config.yaml
n_layer: 9
d_model: 256
n_head: 4
d_mlp: 512
activation: "swiglu"
norm_place: "pre"
norm_eps: 1e-06
bias: "none"
tie_embeddings: true
init_std_up: 0.0312
init_std_down: 0.0
lr_mult_o: 2.0
batch_tokens: 32768
seq_len: 256
Each number is 128 + 24 x the weight over its row's rms, rounded and kept within 0 to 255. Layers, rows and columns count from 0. The size above them is the row's rms in percent of the matrix's.

# layer 6 MLP down (transposed), 512x256, rms 0.201, rows 23-57, columns 192-255
size [100  97  98 105 102 106 100  92  97 103 104 108 105  97  93 101 104  98  99 100  91  96  98 100  99 100 104 100  97 103 102 101 102  93  99]
[[131 110 158 132 128 136 143 136  74 158 137 166 111  76 133 147 134 147 133 151 151 123 125 111 164 111 111 119 147 124 172 134 125 133 117 149 101 136 126 114 116  92 155 119  98 147 107  96 122 113 132 127 148 130 115 170 124 165 133 161 121 171 116 106]
 [134 137  93 144 163 154 168 131 178 141 142 113 104 111 159 108 127  95 109 148 175 122 148 116 155 136 116 147 115 110 128 177 144 123 140 132 140  93 118 104 147 154 146 104 138  57 123 130 141 167  87 130 128 127 131 103 102 144 130 106 107  87 137 120]
 [120  97 110 119 122  83 121 157 128 108 120 125 136 131 123  83 121 122 146 102 195 176 166 127 139 122 161 100 109 126 109 133 123 134 160 110 195  91  96 147  93 123  99 107  88 155 138 148 140  74 132 167 136  91 155 144 167 136 128 165 122 131 132 145]
 [106 116 136 122 139 114  84 106 116  87 116 139 168 166 161 117 160 111 109  96  99 121 118 127 129 100  95 108 148 146 150 107 126 102 162 125 116 156 153 125 134 171 110 132 136  99  82 175 120 115 181 167 131 134  71 133 131  81 115 103 119 156 112 112]
 [152 122 139 158 127 143 141 103  72 136 104 156 156 134 141 128 130 118  98  99 122 136 158 122 168 152 168 144 140 176  96 129 101 143 163 108 156 120 151 133 144 119 138 112 106  86 118  78 131 180 177 178 122 129  89 144 135 130 144 114 123 101 152  81]
 [131 168 118 118 129 179 145 136 141 120 116 147 110 157 111 147 108 136  65 104 148 116 170  93 108 110 117 129 138 118 159 131 159 124 141 143 105 128 159  77  83 148 139  99 120  89 106 161 155 109 162 135 117 131 131 149 138 107 123 108 144 156 162 156]
 [143 131 150 139 142 162 128 120  72 104  75 112 134 130  88 146 135 113 167 135 126  90 158 124 117 143 131 177 152 161 188 103 171 127 151 111 126 114 103 134 101 123 133 141 144 125 155 155 113 123 148 135 119 162 118 166 103  93 117  98 152 119 148 111]
 [122 126  69 104 156 114 142 144  80 150 137 117 112 171 164 148 146 118 131 108 112 112 131 123 165  96  92 134 148 118 151  64 129 159 117 105 122  87 107  79 128 140 117 142 144 112  91  87 116  98 142 130 157 157 118 111 137 124 120 131 125 153 104 122]
 [127 146 130 123 182 139 126  79 133 118 180 132 123 117  88 163 107 176 109 174  82 118 135  96 179 152 108 140 132 114 131 149  97 106 119 124 123 143 102 150  98 116  83 182 149 132 149 144 108 117 149 111 106 172 137 126 129 138 107 118  74 150 145 146]
 [117 113  97 134 167 148 126 125 125 166 112 130 137 109 119 116 135 153  90 128 114 113 122 117 116 132 137 146 134 109 126 130 116  89 129 107 155 128 130  71 167 126 133  93 124 136  98 126 141 135 166 141  94  96 124 122 136 149 141 133 177 108 139 127]
 [118 149 128 130 116 175 144 103 147 146 131 116 149 148 133 145 127 120 150 141 130 173 127 145  74 122 116  60 150  96 124 161 146 127 153 135 124 154 129 137 151 119 143  65 118 138 143 114 165 167  98 146 151 125 115  82 161 116  85  96 141 114 180 111]
 [141 149 139 133 134 158 115 158 158 134 103 124 113  86 169  96 131 111 147 163 110 163 125 144 117 108 112  82 137 146 200 113 111 119  88 135 117 109 107 123 101 141 179 146 151 141 135 103  90  80 177 156 144  79 163 103 120 155 126  78 115 145  99 143]
 [145  98  96 107  90 117 143 107 115 195 112 142  75 155 123  96 156 129 100 173 147 145 135 131 122 136 151 113 139 107 134 127 115 111 133 124 125 115 138 160 138 107 116 137 114 104 130 132 134 130  98 142 122 105 158 174  94  98 108 143 114 117  63 119]
 [101 136 135 159 135 155 108 127 177 128 142 164 114 142 149 188 176 131 135 116 106 129 136 112 138 115 138 142  70 134  54 135 102 124 122 131 123 128 173 132 124 114 142 110 130 167 112 151 116 112 133 146 121 138  88 138 168 139 172 131 132 198 157 133]
 [116 106 136 178 129 114 114 107 163 162  75  88 138 152 197 146 156 144 117 135 115 164 112 112 149 110  84  82 145 150 134 165  98  79 114 117 141 120 149 101 103 107 135 109 164 134 142 153 113 129 117  98 102 107 126  97 130 139 127 142  97 124 125 132]
 [161  85 127 158 120 105 143  98  91 131 151 100 151 123 111 113 105 140 153  95 163 150  88  98 145 138 130 141 118 166 107 110 102 113 163 135 122 152 105 107  99 147 127 129 148 148 125  80 131 143 135 121 105 151 117 100 123 116  94 154 129 100 132 165]
 [167 118 134 142 144 132  99  94 110 134 133 133  77 136 111 133 126 112 112 183 148 155 142 142 122 141 113 104 108 102 116 110 132 127 102 108  80 147 105 123 130 139 130 120 126 142  67 139 167 112 141 142 128 142 169 143 134 150 139 108 117 130 120 158]
 [145 154 144 131 167 166  85 123 125 127 112 156 155 150 140 132 115 133 188 147  95  98 158 131 129 147 150 108 156 131 137 113 131 111 133 127 145  98 109 116 112 159  87 119 124  88  84 129 105 127  98 119 124 129 143 116 148 127 136 126 124 140 142 116]
 [141  75 206 100 144 120 104 145 117 130 116  64 123 152  78  86 128 147 140 182 163 142 135 112 111 123 131 130 137 154 128 128 100 132 153 105 134 118 133 164 152 141 105 119 105 127 103 134 121  96 111 133 127 161 119 161 167 121 150  98 147 165 101  91]
 [153 152 148 126 122 123 114 126 127 119 123 112 127  97 167 125 106 142  91 117 128 130 112 111 165 122 155  98 137 127 149 171 141 149 155  82 126 127 144 162 120 110 151 108  87 138 120 140 182 139  97  63 126 164 128 111 105  86 120  70  92 159 136 155]
 [120 140 141 132 121 152 123 116 127 155 131 163  85 117 125 127  90 144 144 125 147 114 148 177 100 109  92 190 122 160 125 111  93 173 118 112 159 130 113 120 117 121 160 134 149  75 152 154  97 152 119 114 115 157 152 113 151 188 132 136  99 139 119 151]
 [131 110 130 137 133 140 173 139 104 159  91  81 126 179 140 137 187 122 134 160 155  55 138 151 106 125 127  91 114 155 107 138 168 180  94 131 131 136  94 105 129  94 103 168  96 125 104 132 100 119 172 158 175 109  92 123  96 111 112 141 150 114 123 145]
 [107 107 104 114 114 125 105 140 125 133 136  81 111 126 107 159 120 136 142 109 138 131 116 132  97 105 130 100 153 128 120 100  86  90 179 121 102 138  80 165  99 106 149 108 118 156 117 129 128 158  91  95 131 105 135 141 134  97 174 136 143 140  92 120]
 [134 142  84 133 125 148 148 158 139 127 129 153 125 203 131 133 150 146 129 116 126 116 149 129 102 136 129 127 126 122 155 128 132 152 140 195 112  87 152 137 149 150 119 146  84 134  88 124  79 127 108 104 122 115 106 102 146 113 161 155  95 161 132 137]
 [158 133 141 138 130 120 144 110 140 162 161 114 123 132 134  95 119 129 105 139  79 141 131 124 137 131 121 154 154 136 134 141 137 131 158 122 101 135 107  99  89 103 107 109 132 169 129 119 136 123 116 122 144 126 130 128  98  93 105 159 138 107 193  94]
 [133 133 119 164  96 170 147  94 111 114  57 148  80 146 141 142 204  71 155 111 153 104 100  83 116 119 168 139 137 146 122 148 138 130 107 172 154 120 127 100 149 160 150  79 141 149 129 132 123 108  79 135 137 105 153 124 122 156 166 142 143 108 149 150]
 [157 123 109 158 117 171 128  80 132  98 124  84 118 127 155  79 159 120  88 102 146 100 129 119 155 175 143 142 107 110 171 117 128 112 138 126 143 143 104 148 111 118 169 177  98  77 139 143 121 140  92 123 124 141 129 128 102 130 122 116 110  84 158 134]
 [114 112 106 102 139 137 159 146 124 140 124 155 156  93 122 103  95 173 135 156 157  74 110 146  96 117 132 158 166 104 113 139 163 140 156 172 152 147 117 129 108 120 122 125 135 152 119 158 127  97 114 154 164 109 162 111 126 127 126 159 150 111 148 160]
 [139 159 141 109 107  88 143 162 127 114  97 116  92 120 134 132 124 101 127 135 144 144 133 108  83 160 151 146 149  85 109 134 128  79 121 140 156 125 129 155 155 134 182  88 168 132 165 125 114 141 124 127 129 109 134 145 161  81 110  78 174 149 122 166]
 [118 173 110 126 174 144  94 148 115 143 137 124 141 129  85 131 130 132 178 138 126 129  80 130 133 182 133 140 135 171 105 116 119 154 148 170 127 136 131 118 157 121 108 127  91  85 137 138  79 140 107 149  99 107 111 116 120 156 105 138 119 138  98 109]
 [108 141 113 115 107 138 137 143 130 106  71 112 124 127 132 133 167 126 167 138 160 145 128 152 119 144 150  97 144 125 125 115 115 139 141 110 139 137 138 153 114 132 113 109 138 131 121 120 135 121  98 129 169 130  98 139 162  88 142 149 125 117 138 139]
 [128 169 101 151 101 162 127 123 137 145  89 156 156 129 177  99 109 153 101 102 128 160 103 104 183 143 110 160 140  98 106 111  84 124 143  87 113 129 138 138 133 128 118 112  87 105 155  91 125 160 180 107 108 139 160 106 110 130 144 139 170 141 146 122]
 [116 133 153 126 129 129  82 134 103 174 102 106 119 135 139 101  87 160 129 160 129 133 126 171  99 110 148 147 140 135 152 129 175 115 193 137 130 132 131 134 121 150 137 128 138 116 119 163 123 131 127  91  70 116 115 144 151 133 113 140 108 111 176 126]
 [124 182 137 131 119  70 123 144 159  83  95 135 121 138 133 180 130 121 114 154  98  94 139 132 127 113 153 164 155 173 158 135 137 123 151 137  98 123 121 152 128 120 142 108 143 117 145 134 173 136 134 121 110 106 124 136 148 105  72 114 133 140 131  94]
 [ 99  96 105 127 119 176 123 110 122 139 108 145 108 138 154  80 128 150 132 103 114 135 130 120 113  80 137 117 146 109 109 167 118 133 177 129 135 133 122 132  79 112 140 144 142 125  99 159 123  81 148 140  99 120 120 167 164  99 154 129 138 128 116 112]]
# layer 6 MLP gate, 512x256, rms 0.196, rows 24-58, columns 192-255
size [ 96  98  97 103 106 100  91 100 101 101 105 101  98  93  94 101  96  96 102  99  99  98 102 100  99 101 104  98 104  96 101  98  95  98  99]
[[115 110 138 126 130 130 109 130 125 112 122 137 105 182 137 109  89 138 131 116 146 145 140 155 131 146 147 127 139 126 103 100 147 108 122 124 121 135 102 149 110 143 109 101 144 137 145 158 113 143 108 138 134 116 127 109 126 150 131 108  87 123 117 131]
 [131 149 131 136  77 136 134 160  96 180 133 106 119  98  84 157 120 151  75 134 117 137 102 102 154 132 138 179 149  96 158 136 118 109 158  98 136 130 142 165 131 128 139 137 155 105 154 149 131 165 149 103  92 104 147 125 104 162 122 140 114 174 121 129]
 [160 107 159 104 114 155 135 125 116 163 164  94  90 153 154 102 148 143 138 127 120  85 118 139 119 116 104 123 159 112 109  98 114 123 151  89 118 144 155 155 159 148  81 119 117 115 129 167 123 131  89 114 148 129 139 112 123 107 106 109 104 119 108  79]
 [129 148 103 146 129 109 160 146 128 160  95 171 133 146 129 126 149 122 129  78 137 136 101 105 109 118 104 133 117 113 138 140  82 137 125 104 156 163  84 121 122 138 155 119 110 130  97 158 123 119 141 106  75 133 106 112 139 123 113 150 156 155 107 159]
 [105 151  91  85 125 147  87 157 119 106 137 119  87 125 118 164 151 104 131 115 116 175 163 187  83 123 133 134 129 169 138 152 159 128  64 128 132 123 129 127  92 113 119  98 102  70 119 123 112 193 163 159 103 135 121 134 118 101 130 120 129 135  91 140]
 [171 135 142 122 143  98 111  76  77 131 131 146 152 134 158 130 156 116 124  99 144 152 157 106 125  96 179 165 117 143 131 142 106 120 129 153 114 185  88 109 116 140 109 121 107 102 160 147 130 188 147 110 130 160 164 125 139 112 121 116 122 143 122 101]
 [118 118 149 194 108 131 143 134 130 187 160 142 139 127 128 135 162  85 117 144 106 133 124 151 129 153 167 156 158 110 184 152 138 112 109 124 115 159 133 134 180 119 165 114 104 156 108 112 126 154 136 123 136 120 158 124 127 147 111 117  91 137 155 130]
 [103 136 132 172 124 153 105 104 107 141 119  89 113 159 118 108 125 157 140 120 141 106 143 106 118 109  89 113 121 152 122 120 134 121 136  96 130 163  63 148 137 182 170 112  79 112  91  88 139 134 167  93 105 122 149 100 126 126 167 110 117  99 125 128]
 [ 85 150 153 108  94  77 106 118 121 115 109 129 109 119 112 137 140 126 127 149 150 151 129 157 103 115  71 124 133 111  73 158 143 115 144 153  95 139 122 166 114 117  92 183 112 103 115 120  99 131 124 103 143 181 159  76 100 132 131 106 114 148 166 173]
 [118 135  99 122 132 152 114 137 107  93 107 144 104  90 125 138 108 122 163 111 103 164 118 135 152 143 113 170 121 118 165  86 135 112 126 108 145 126 120 126  82 149 163 153  84 150 101  91  76 144 146 162 129  94 123 123 136 140 136 114 116 129 136 100]
 [144 105 106 122 122 155 120 109 115 138 121 119 110 129  93 178 129 147 140 105 134 120 115  87  92 128 132 114 152 100 109 136 157 151 137 125 136 105 154 154  98 122 130 139  84 121 156  96 144 134 110 139 139 141 167 149  78 142 101 110 110 134 163  73]
 [144 130 102 175 157 135 135  90 120 141 120 111  83 147 114 153 143 137 147 165  99 170 155 129 196 186 128 144 135  89 151 137 142 145 147 133 104 126 116  99 105 121 126 143 124 126 122 114 170 166 143 113 131 160 159 116  95 148 155 105 152 120 141 128]
 [149 148 131 146 170 143 126 109 137 125 162 120 152 142 168 145 127 111 106 149 166  70 106 128 141 164 120 164 104 119 132 127 106 111 131 142 156 105 120 162 137  96 148 108 121 136 128 139 170 145 112 107 133 120 158 115 153 132 112 117 126 158 108 167]
 [125 114 106 157 122 127 157 118 124 125 121 107 114 162  97 157  86 119 133 134 137 145 110  97  94 139 138  94 113  90  87 156 144 144 171 139 133 109 172 118 161 106 118 156 164 138  65 158 186  77 142 132 100 118 152 151 104 147  99 123  90 156 101 139]
 [166 115 116 137 110 134 107 178 159 135 113 165 109 104 121 149 118 123 147 163 145 127 140 145 137 101 103  87 134 114  72 107 131 136 128 139 122 144 149 156 131 107 110 157 117 102 143 117 110 151 169 166 172 130 115 165 101 130 140 139 106 137 117 102]
 [160 118 141 129 119 115 105 156 118 102 141 107 152 140 101 110 111 107 141 122 117 116 109 119 155  99 130 149 102 161 108 138 168 181 167 131 130 182 151 120 110 124 142 107 138 133 180 110  89 147 131 146 145 153 154 159 158 131 104 167 123 157 140 115]
 [ 89 135 115 124 140 146 126 169 104 148 163 101 130 132  85 140 111 132 135 124  81 142 165 134 148 174  80 138 142 138  96 133 131 149 117 132 142 138 114 134 134 150 145 107 140 122 150 105 134 149  95 130 141  83 101 113 105 118 179 131 113 145 108 102]
 [154  88 147 138 115 140 123 132 133 136 113 122 140 135 142 136 128  94 131 115  96 101 135 125 101 143 146 162 128 157 103 103 151  79 127 155 142 131  63 160  96 172 117 142 163 109 159 145 119 148 140 143 119 133 118 107 114 147 163  88 116 132 132 123]
 [110 120 196 103  86 106 138 142 130 113 135 110 148 120 119 149 121 144 130 157 122 135 168 119 132 109 132 122 121 163 140 166  91 123 123 128 103 134 138 129 145 139 107 164 154 128 125 170 131 142 106 107 149 108  99 125 115 106 116 135 139 121 131 153]
 [114 132 143  89 107 135 140 124 150 112 107 150 132 114 124 122 142 119 118 152 165 149 169 132  94 148 137 109 130  78 100 160 130 136 121 127 116 141  93 140 151  76 145 117 107  44 130 109 110 120 135 125 118 117 120 127  93 114 163 103 165  88 150 117]
 [122 145 111 112 141 149 140 167 141 181 151 170 122 113 141 171 132 131 136 127  80 122 162 159 139 133 141 113 100 140 110 137 121 135 117 111 113 115 110  79 116 129 129  97 136 122 114 147 115 141 113 159 128 126  74 181 116 167 145 159 150 135 148 110]
 [117 105 134 150 134 133 124  99 109 149 111 112 113 123  84 103 101 107 100 127 118  94 174 124 124 147 131 132 103 115 123 144 119  99 128 128 117 111 145 142 131 119 160 141  79 111  85 103 150 159 111 111 137 137 157 110 101 120 124 132 103 176 153  79]
 [141 119 124 122 142 118 107  87 161 146 159 120 122 160 136 127 101 165 154 127 182 170 131 140 152 103 117 192 170 112 145 147 129 131 148 129 153 160 110 122 115 142 156  84 118 108 105 121 128 144 127 124 137 145 145  96 136 134 113 142 131 101 104 131]
 [178 152  73 147 142 122  77 125 146 120 172 128 132 154 106  93  83 137 123 106 114 132 153 107 101 110 148 161 126 152 154 124 143 171 134 135 121 164  96 145  92 132 157 138 128 133 107 169 130 127 143 108 135  74 104 110 120 124 115 119 115 119 101 103]
 [133  75 142 119 153 116  76 120 164 150 114 154 156 128 127 154 104 127 181 144 139 123 124 119 118 132 162 114 120 133 122 152  94  87 127 134 138 143 152 149 125 124 121 134 135 109 135 156  91 123 159 123 126 180  98 165 114 105 130 120 118 133 129 105]
 [140 162  84 117 134 159 105 158 150  94 114 142 114 136 149 163 124 128 117 114  85 122 158 120 128 163 146 127 169 169 140 125 161 125 130  74 109 101 103 128 126 141 134 139 119  69 164  95 111 122 108 132 116 120 108 121  89 126 194 111  82 140  95 124]
 [132 117 100 153 126 144 131 112 113 146 124 144 100 101 141 137 103 136 116 133 186 103 153 128 121 131  99 122 119 145 136  99 112 123 116 112 124 107 124 143 129 130 155 194 162 101 117 166 179 118 140 148 159 116 126 133  88 114 137 162 137 144 117 128]
 [146 104 141 180 132 131 120 158 138 113 114 126 180 183 147 102 159 137  87 109 125 124 156 157 132 105 116 146 146 172  98 159 140 144 120  99 140 126 153 138  86 119  92 114  91 123 110 110 137 137 163 100  83 104 137 164 121 127 100 126 116  95 128 144]
 [100 146 117 118 146 141 118 107 123 141 116 120 161 129 145 150 131 106 159 104 138 101 128 149 111 136 123 127  88 142 149 146  93  86 159 121 125 153 108 155  90  82 130 123 143 152 132 117 132 115  88  82 147 114 128  95 102 139 112 188 142 133 142  86]
 [103 128 125 118 118 179 154 143 144 160  97 164 104 141 109 164 107  97 131 163  95 120 110 134 138  67 152 144 169 107 140 158 153  97 112 160 158 142 166 121 155 133 108 105 154 126 150  84 127  89 118 148 130 132 121 118 138 113 162 112 115 116 124 122]
 [146 128 149 113 159 171 164 142  95 130  76  87 170 138 141  89 110  96 102 163 111 115 105 154 100 118 130 146 175  67 106  98 102 152 138 143 168 137 127 147 125 122 135 134 123 131 148 142 122 143 128 104 131 126 113 118 112 108 146 124 119 133 131 132]
 [102 147 157 165 171 137 131 116 116 113 148  89 123 111 124 117 138 122  74 137 161  93 134 117 124 191 159 132 121 121 111 136 152 155 110 179 142 187 148 123  98  80  89 108 111  70 138 105 124 126 149 111 148  72 125  96 121 123 116  78 112 102 121 104]
 [147 138  98 143 131 142 136 116 111 142 152 148 125 149 116 145 135 123 134 120 161 123 144 134 120  99 105 127 140 112 121 153 140 115  97 135  78 103 159 138 170 139 117 116  90 120  57 128 150 185 122 100 112 169 132 135 158 163 166 121 131 103 139 102]
 [134 126 124 113 142  85 165 114 121 133 151 159 113 114 131 155 129 140 136 172  60 116 137 128 143 150 171 137 100 173 132 125 142 105 112  90 156 149 145 164 160 134 110 137 120 144 113 141 144 128 127 135 140 103 135  72  93  96 115 123 125 118 138 125]
 [123 115 166 149 128 125 154 156  97 116 139 157  99 129 130 133 140 110 102 129 140 115 112 108 105 139 143 144  98 161  96 113 124 172  97 119 142 127  97 129 119 121 152 138 119  81 117 123 121 149 103 137 120 126 119 167  96 147 104 136 150 104 111 117]]
# layer 6 MLP up, 512x256, rms 0.209, rows 24-58, columns 192-255
size [100  99 104  98 106 100  91  99 104  99 109 106  96  94  98 104  94  99 102  97  96  94 101  98  96 100  99  94 105 102  97  95  96 101  97]
[[105 113 180 137 142 145 117 137 165 136 141 122 162  92 140 134 105 150 147 133 120 134 130 105 101 133 129 103 101 122 107 117 134 130 119 128 127 116 146 140  95  88 114 143 105 139 160 119 123  88 146 128 154  98 143 116 104 121 128 164  89 124 156 125]
 [162 106 116 131 138  94 133  88 138 120 118 109 116 138 108 125 122 132 123 162 129 149 114 159 135 133 121  97 163 123 148 104 142 145 169 132 107 147 138 108 109 131  86 135 131 122 157 130 115 105  94  99 122 134 158 135  86 134  78 117 166 129 115 118]
 [155 110 147 112  92 116 117  88 134 106 103 142 116  95 132 149 111 168 129  84 108  80 156 109 179 125 151 147  99 126 158 122 112 122 151 130 103  94 127 170 115  90 155 132 141 122 119 162 156  95 144 130 138 161 152 105 141 114 126 123 129 161 139  89]
 [106  79 168 154 106 163 159 148 155 135 176 100 105 125 106 127 141 130 141 136 156 128 119 174 125 133 189 148 116 141  97 102 126 120 151 100 101 143 125 127 119 161 168 162 125  86 124 106  90  97 141 133 106 116 141 170 113 165  96 134 121 127 128 157]
 [106 114 130 165 156  83 180  95 118 143 130 139 174 127 143 130 103 112 133 130  93  79 137 141  99 104 125 151 122 146 169 111 136 132 139 203 100 117 128 117 133 142 114  97 141 133 141 157 105 121 117 120  93 133 102 118 143 128 154 133 112  67 176 142]
 [ 81 150 133 162  82 120 135 135 141  89 168 179 122 131 124 134  88 106 124 130 160  95 118 134  89 109 111 111 154 153 112 114  80 179 146 131 149 111  87 164 102 157 112 149  97 140 128 168 118 136 118  95 165 100 129  98 100 102 134 119 101 102 129 107]
 [146 126 123 104 141 129 116  88 117 114 125 156 130 165 140 126 146 153 124 143 164 103 162 135  98 113 124 131 112 147 123 153 104 123 120 146 134 125 129 130 119 166 129 145 127 126 157 127 108 116 199  77 135  82  97  95 120 110 136 104  97 157 123 150]
 [123 110 158 157  94 149 118 148 154 146 117 126 161 147 108 115 154 171 159 110 115  86 117 143 154 135 121 162 118 153 111  94 115 175 128  89 118 120 146  85 135 143 150 138 135 157 111 138 136 135 186 132 120 127 158 155 155 113  83 136 124 140 112 147]
 [141 140 182 105  95 142 118 107 155 134 110 128 129 127 136  91 101 135 149 157 100  93  85 126 125 158 155 148 166 146 120 151 113 125 103 125 122 175  92 141 136 112 144 109 143 158 117 150 139 142 136 154 106  80 110 158  86 128 136 112 133 113 102  93]
 [137 131 143  94 119 174 137 130 109 119 154 106 146 166  87 159 152 120 115 134 153  93 145 115 128 146 144 125 151 174 106  86 142 136 137 183 142 116 123 160 114 156 126 138 171 119 140 142 132 119  66  86 161  99 147 144 132 120 120  72 122 104 135 155]
 [113 109 103 133  98  99 151 136 140 131  82 126 149  84 102  99  95 105 113 106 101 150 126  86  97  97 160  98 150 119 145 145 158  90  90 135 162 122 140 128 146 121 127 159 140 140 134 129 130 123 130  93 141 191 142 143 159 161 117 139 127 119 137 132]
 [124 101 128 100 116 132 155 162 138  95 139 135 121 147 134  95 131 107 161 123 167  93 167 140 105 168 137 124 161  87  85 160 150 152  97 113 117 122 141 120 139 131 125 154  80  72 113 152 114  80 103 135 123 120  98 143 121 120 119 140 134 168  93 123]
 [123  94 158 100  95 120 116 122 111 107 112 107 122 123  89 107 134  93 149 168  97 125  80 110 140 112 158 121 141 131 146 163 136 132 123 182  54 123 157 105 100 105 138 155 128  97  99 151  98 156 151 129  90 134 139 141 105 142 141 140 125 133 123 116]
 [170 137 122 134 143 139 134 127 157 126 138 121 120 142 128 131 111 161 133 145 109 109 154 117 118 140 124 140 115  65 125 118 142 175 112 168 185 114 146 135 150 116 128  82 136 103 119 127 182 150 131 157 128 124 137 126  83 129 120 113 129 110 113 101]
 [156 148 148 132  91 111 135 160 114 183  85 129 151 149 125 165 145 151 129 131 116 170 109 122 118  96 141 159 108 143 138 124 139 125 162 147 134 122 111 141  98 140 111 115 118 146 132 121 142 124 102 123 150 125 117  70 138 117  92 133 100 112 122 143]
 [163 140 143 157 162 137 111  81 146 136 131  89 109 111 127 151 131 113 131 130 150 127  93 126 140  81 122 140 146 133 148  99  84 132 135 102  94 141 139 105 154 109  68 101 145 147 104 115 150 171 104 148 128 115 156 120 125 152 169 103 121 148 119 162]
 [167 141 106 117 119 188 148 150 105 110 112 128  98 158 138 164 127 122 137 139 103 155 139 172 165 132 116 109 113 113 102 108 152 108 108 140  92 158 132 165 114 159 112 112 142 147 143 124 108 123 141 139 150 150 138 123 152 112  84 135 171 126 102 101]
 [139 116  91 118 142  92 170 128 132 149 169 118 111 137 152 115 129 140 113 138 106 152 102 123 131 156 151 146 134 112  96 147  90 160 113 150 158 137 151 100  81 130  92 140 139 141 170  99 114 152 113 104 110  89 123 132 128 125 125 110 108 136 142 127]
 [126 127 125 129 127 161 153 162 152 138 124 129  99 113 137 107 166 127 136 159 129 103 134 139 107 147 150 119 110  85 159  84 120 132 146 104 136 123 143  86 123 137 148 109 110 131 128 112 110 118 120 183 128 151 186 173 123  94 138 140 154 127 128 147]
 [167 120 119 116 141  92  97 150 134 139 143 116  99 170 124  75 161 136 141  99 129 127 142 108 136 114 136 135 151 188 149 158 115 163 157 150  95 133 153 164 120  87 140 112  84  86 117 157 106 135 151 143 124 147 136 127 137 136  90 100 121 103 153 106]
 [110 129 139 116 105 107 181 156 148 156 101 161  88  99 162 143 144 118  91 173 133 141 150  95 110 118 130 177  97 118 128 170 158 126 148 102 126 148 117 166 118 105  82 136 117  99  99 116 155 136 147 125 129 125 128 125  99 169 125 147 140 127 118 112]
 [ 97 141 117 114 112 116 152 158 110 105 115 168 133 138 125 133 163 148 123 164 110 159  75 162  94 145 140 135 170 122 142 123 157  82 159  95 164 120 103 108 110 112 125 125 145 142 129  97 126 133 119 100  80  74 140 127 147 135 122 129 134 105 119 151]
 [136 127 129 135 108 119 149 154 171 121 121 141 139 126  96 129  93 125 109  86  96 142 126 112 156 100 118 156 160 137 105 110 160 143 114 113 153 121 110  96 174 138 123 131  99 103 138 168 159  72 123 116 124 135 156 170  92 138 131 152  73 121 115 103]
 [141 113 125 135 172 157 112 150 139  92 125 147 107 133 146 142 134 118 111 133 105 123 133 123 192 138 155 168 137 146  91 146  99  93  96 129 116 114 123  76 163 185 141  96 119 117 113 156 174 128 126 104  84 133 122 102 130 132 103 153  89 107 135 103]
 [ 91  92 113  80  91 114 145 120 113 145 168 155 159 141  94 113 141 146 128 149 104 137 161 140 186  88 110 125  95 136 160 128 146 148 129 101 152 125 124 126  76 145 107 119 151 135 133  96 151 140 144 120 148 102 118 146 156 134 158 143 115  94  62 131]
 [120 103 146 153 144 107 117 116 110 105 145 138  96  83 122 171 156 146 133 142 143 115  94 147 114 131 134 140 137 145 108 118 132 154 125 154 150 154 124 156  95  70 126  98 145 153 114 147 133 156 154 161 133  98 132 132  81 105 135  81 140 126 153 110]
 [121  93 122 135 181 140 120 153 135 117  85  80 107 158 137 138  95 110 142 142 134 123 153 108 122 141 134 160 135 162 103 134 130 149 151 128 139 160  90 133 142 141 139 134 113 154 161 153 131 120 125 127  72 136 161 149 100 140 146 168 135  94 206  67]
 [135 158 123 154 134 105 122 141 153 120 140 141  92 112  83 140  88 151 147 129 103 118 123  91 120 120 146 152 124 162 131 115 145 134 116 118 158 122 127 130 156 127 128 170 122 170 132 128 141 156 104 118 144 172 131 117 147  99  92 128  99 145 144 144]
 [146 163 123 145 135 167 188 122  95 187 133 125 167 130  92 133 111 114 107 158 107 177 132 135 137 149 119 166 135 114 111 121 158  70 133 157 122 125 102 131  80 116 100 134 135  96 119 138 138 119 169 158 116 142 171 154 158  83 136 127 136 157 116 153]
 [114 158 178 131  82 116 131 169 115 155 123  76 132 112 118 125 136 134 120 172 146 149 167 148  79  78 103 106 163  96 128 105 119 120 128 119 118  92 149 145 129 119 107  98  69 129 101 169  93 146 169 122 133 134 113 118  87 140 116 156 136  89 157 139]
 [131  91 132 158 145 148 177 124 158  85 152 121 116  85 114 152  88 138  96 118 139 110 129  90 126 109 143 117 112 147 140 119 103 144 131 132 186 158 155 139 123 122 138  93 104 150 115 121 117 103 113 135 169  88 157  99 109  88 133 121 119 129 152 113]
 [123 143 146 127 130 139 146 156 134 131 140 114 131 131 162  88 111 121 119 122 173 118  99 113 140 159 139 162 184 198 148 142  97 138 132 110 120 111  93 152 111 133 141 127 109 148 149  91 102 101 134 140  91 131 134 142 138 116 121 120 151 106 131 128]
 [115 121  84  91 104  99 151 125 129 139  97 113 195 110  73 138 106 150 128 136 129 138 190 146 101 160 113 160 122  88 125 132 136  95 139 104  94 168 103 128 127 153 137 143 125 123 166 127 120 137 140 140 148 103 150 107 154 123 152 108 146 149 124 155]
 [126 134 134 154 119 109 112 165 118 107  98 120 137 143 108 150 136 144  70 149 159 187  88 125 115 128  81 118 166 117 139 147 146 114 116 164 101 129 102 149 104  98 149 143  88 129 191 143 140 112 139  96 118 138 150  88 112 122 159 156 105 117 122 114]
 [167 127 100 119 141 153 157 167 156 118 144 137 109 140 132 138 127 113 126 104 111  84  67 186 139 171 111 117  77 123 108 113 109 103 135 149 132 110 119 144 160 155 129 121 103 184 124 157 115 125 118 139 155 128 117  97 122 147 116 121  84 111 169 160]]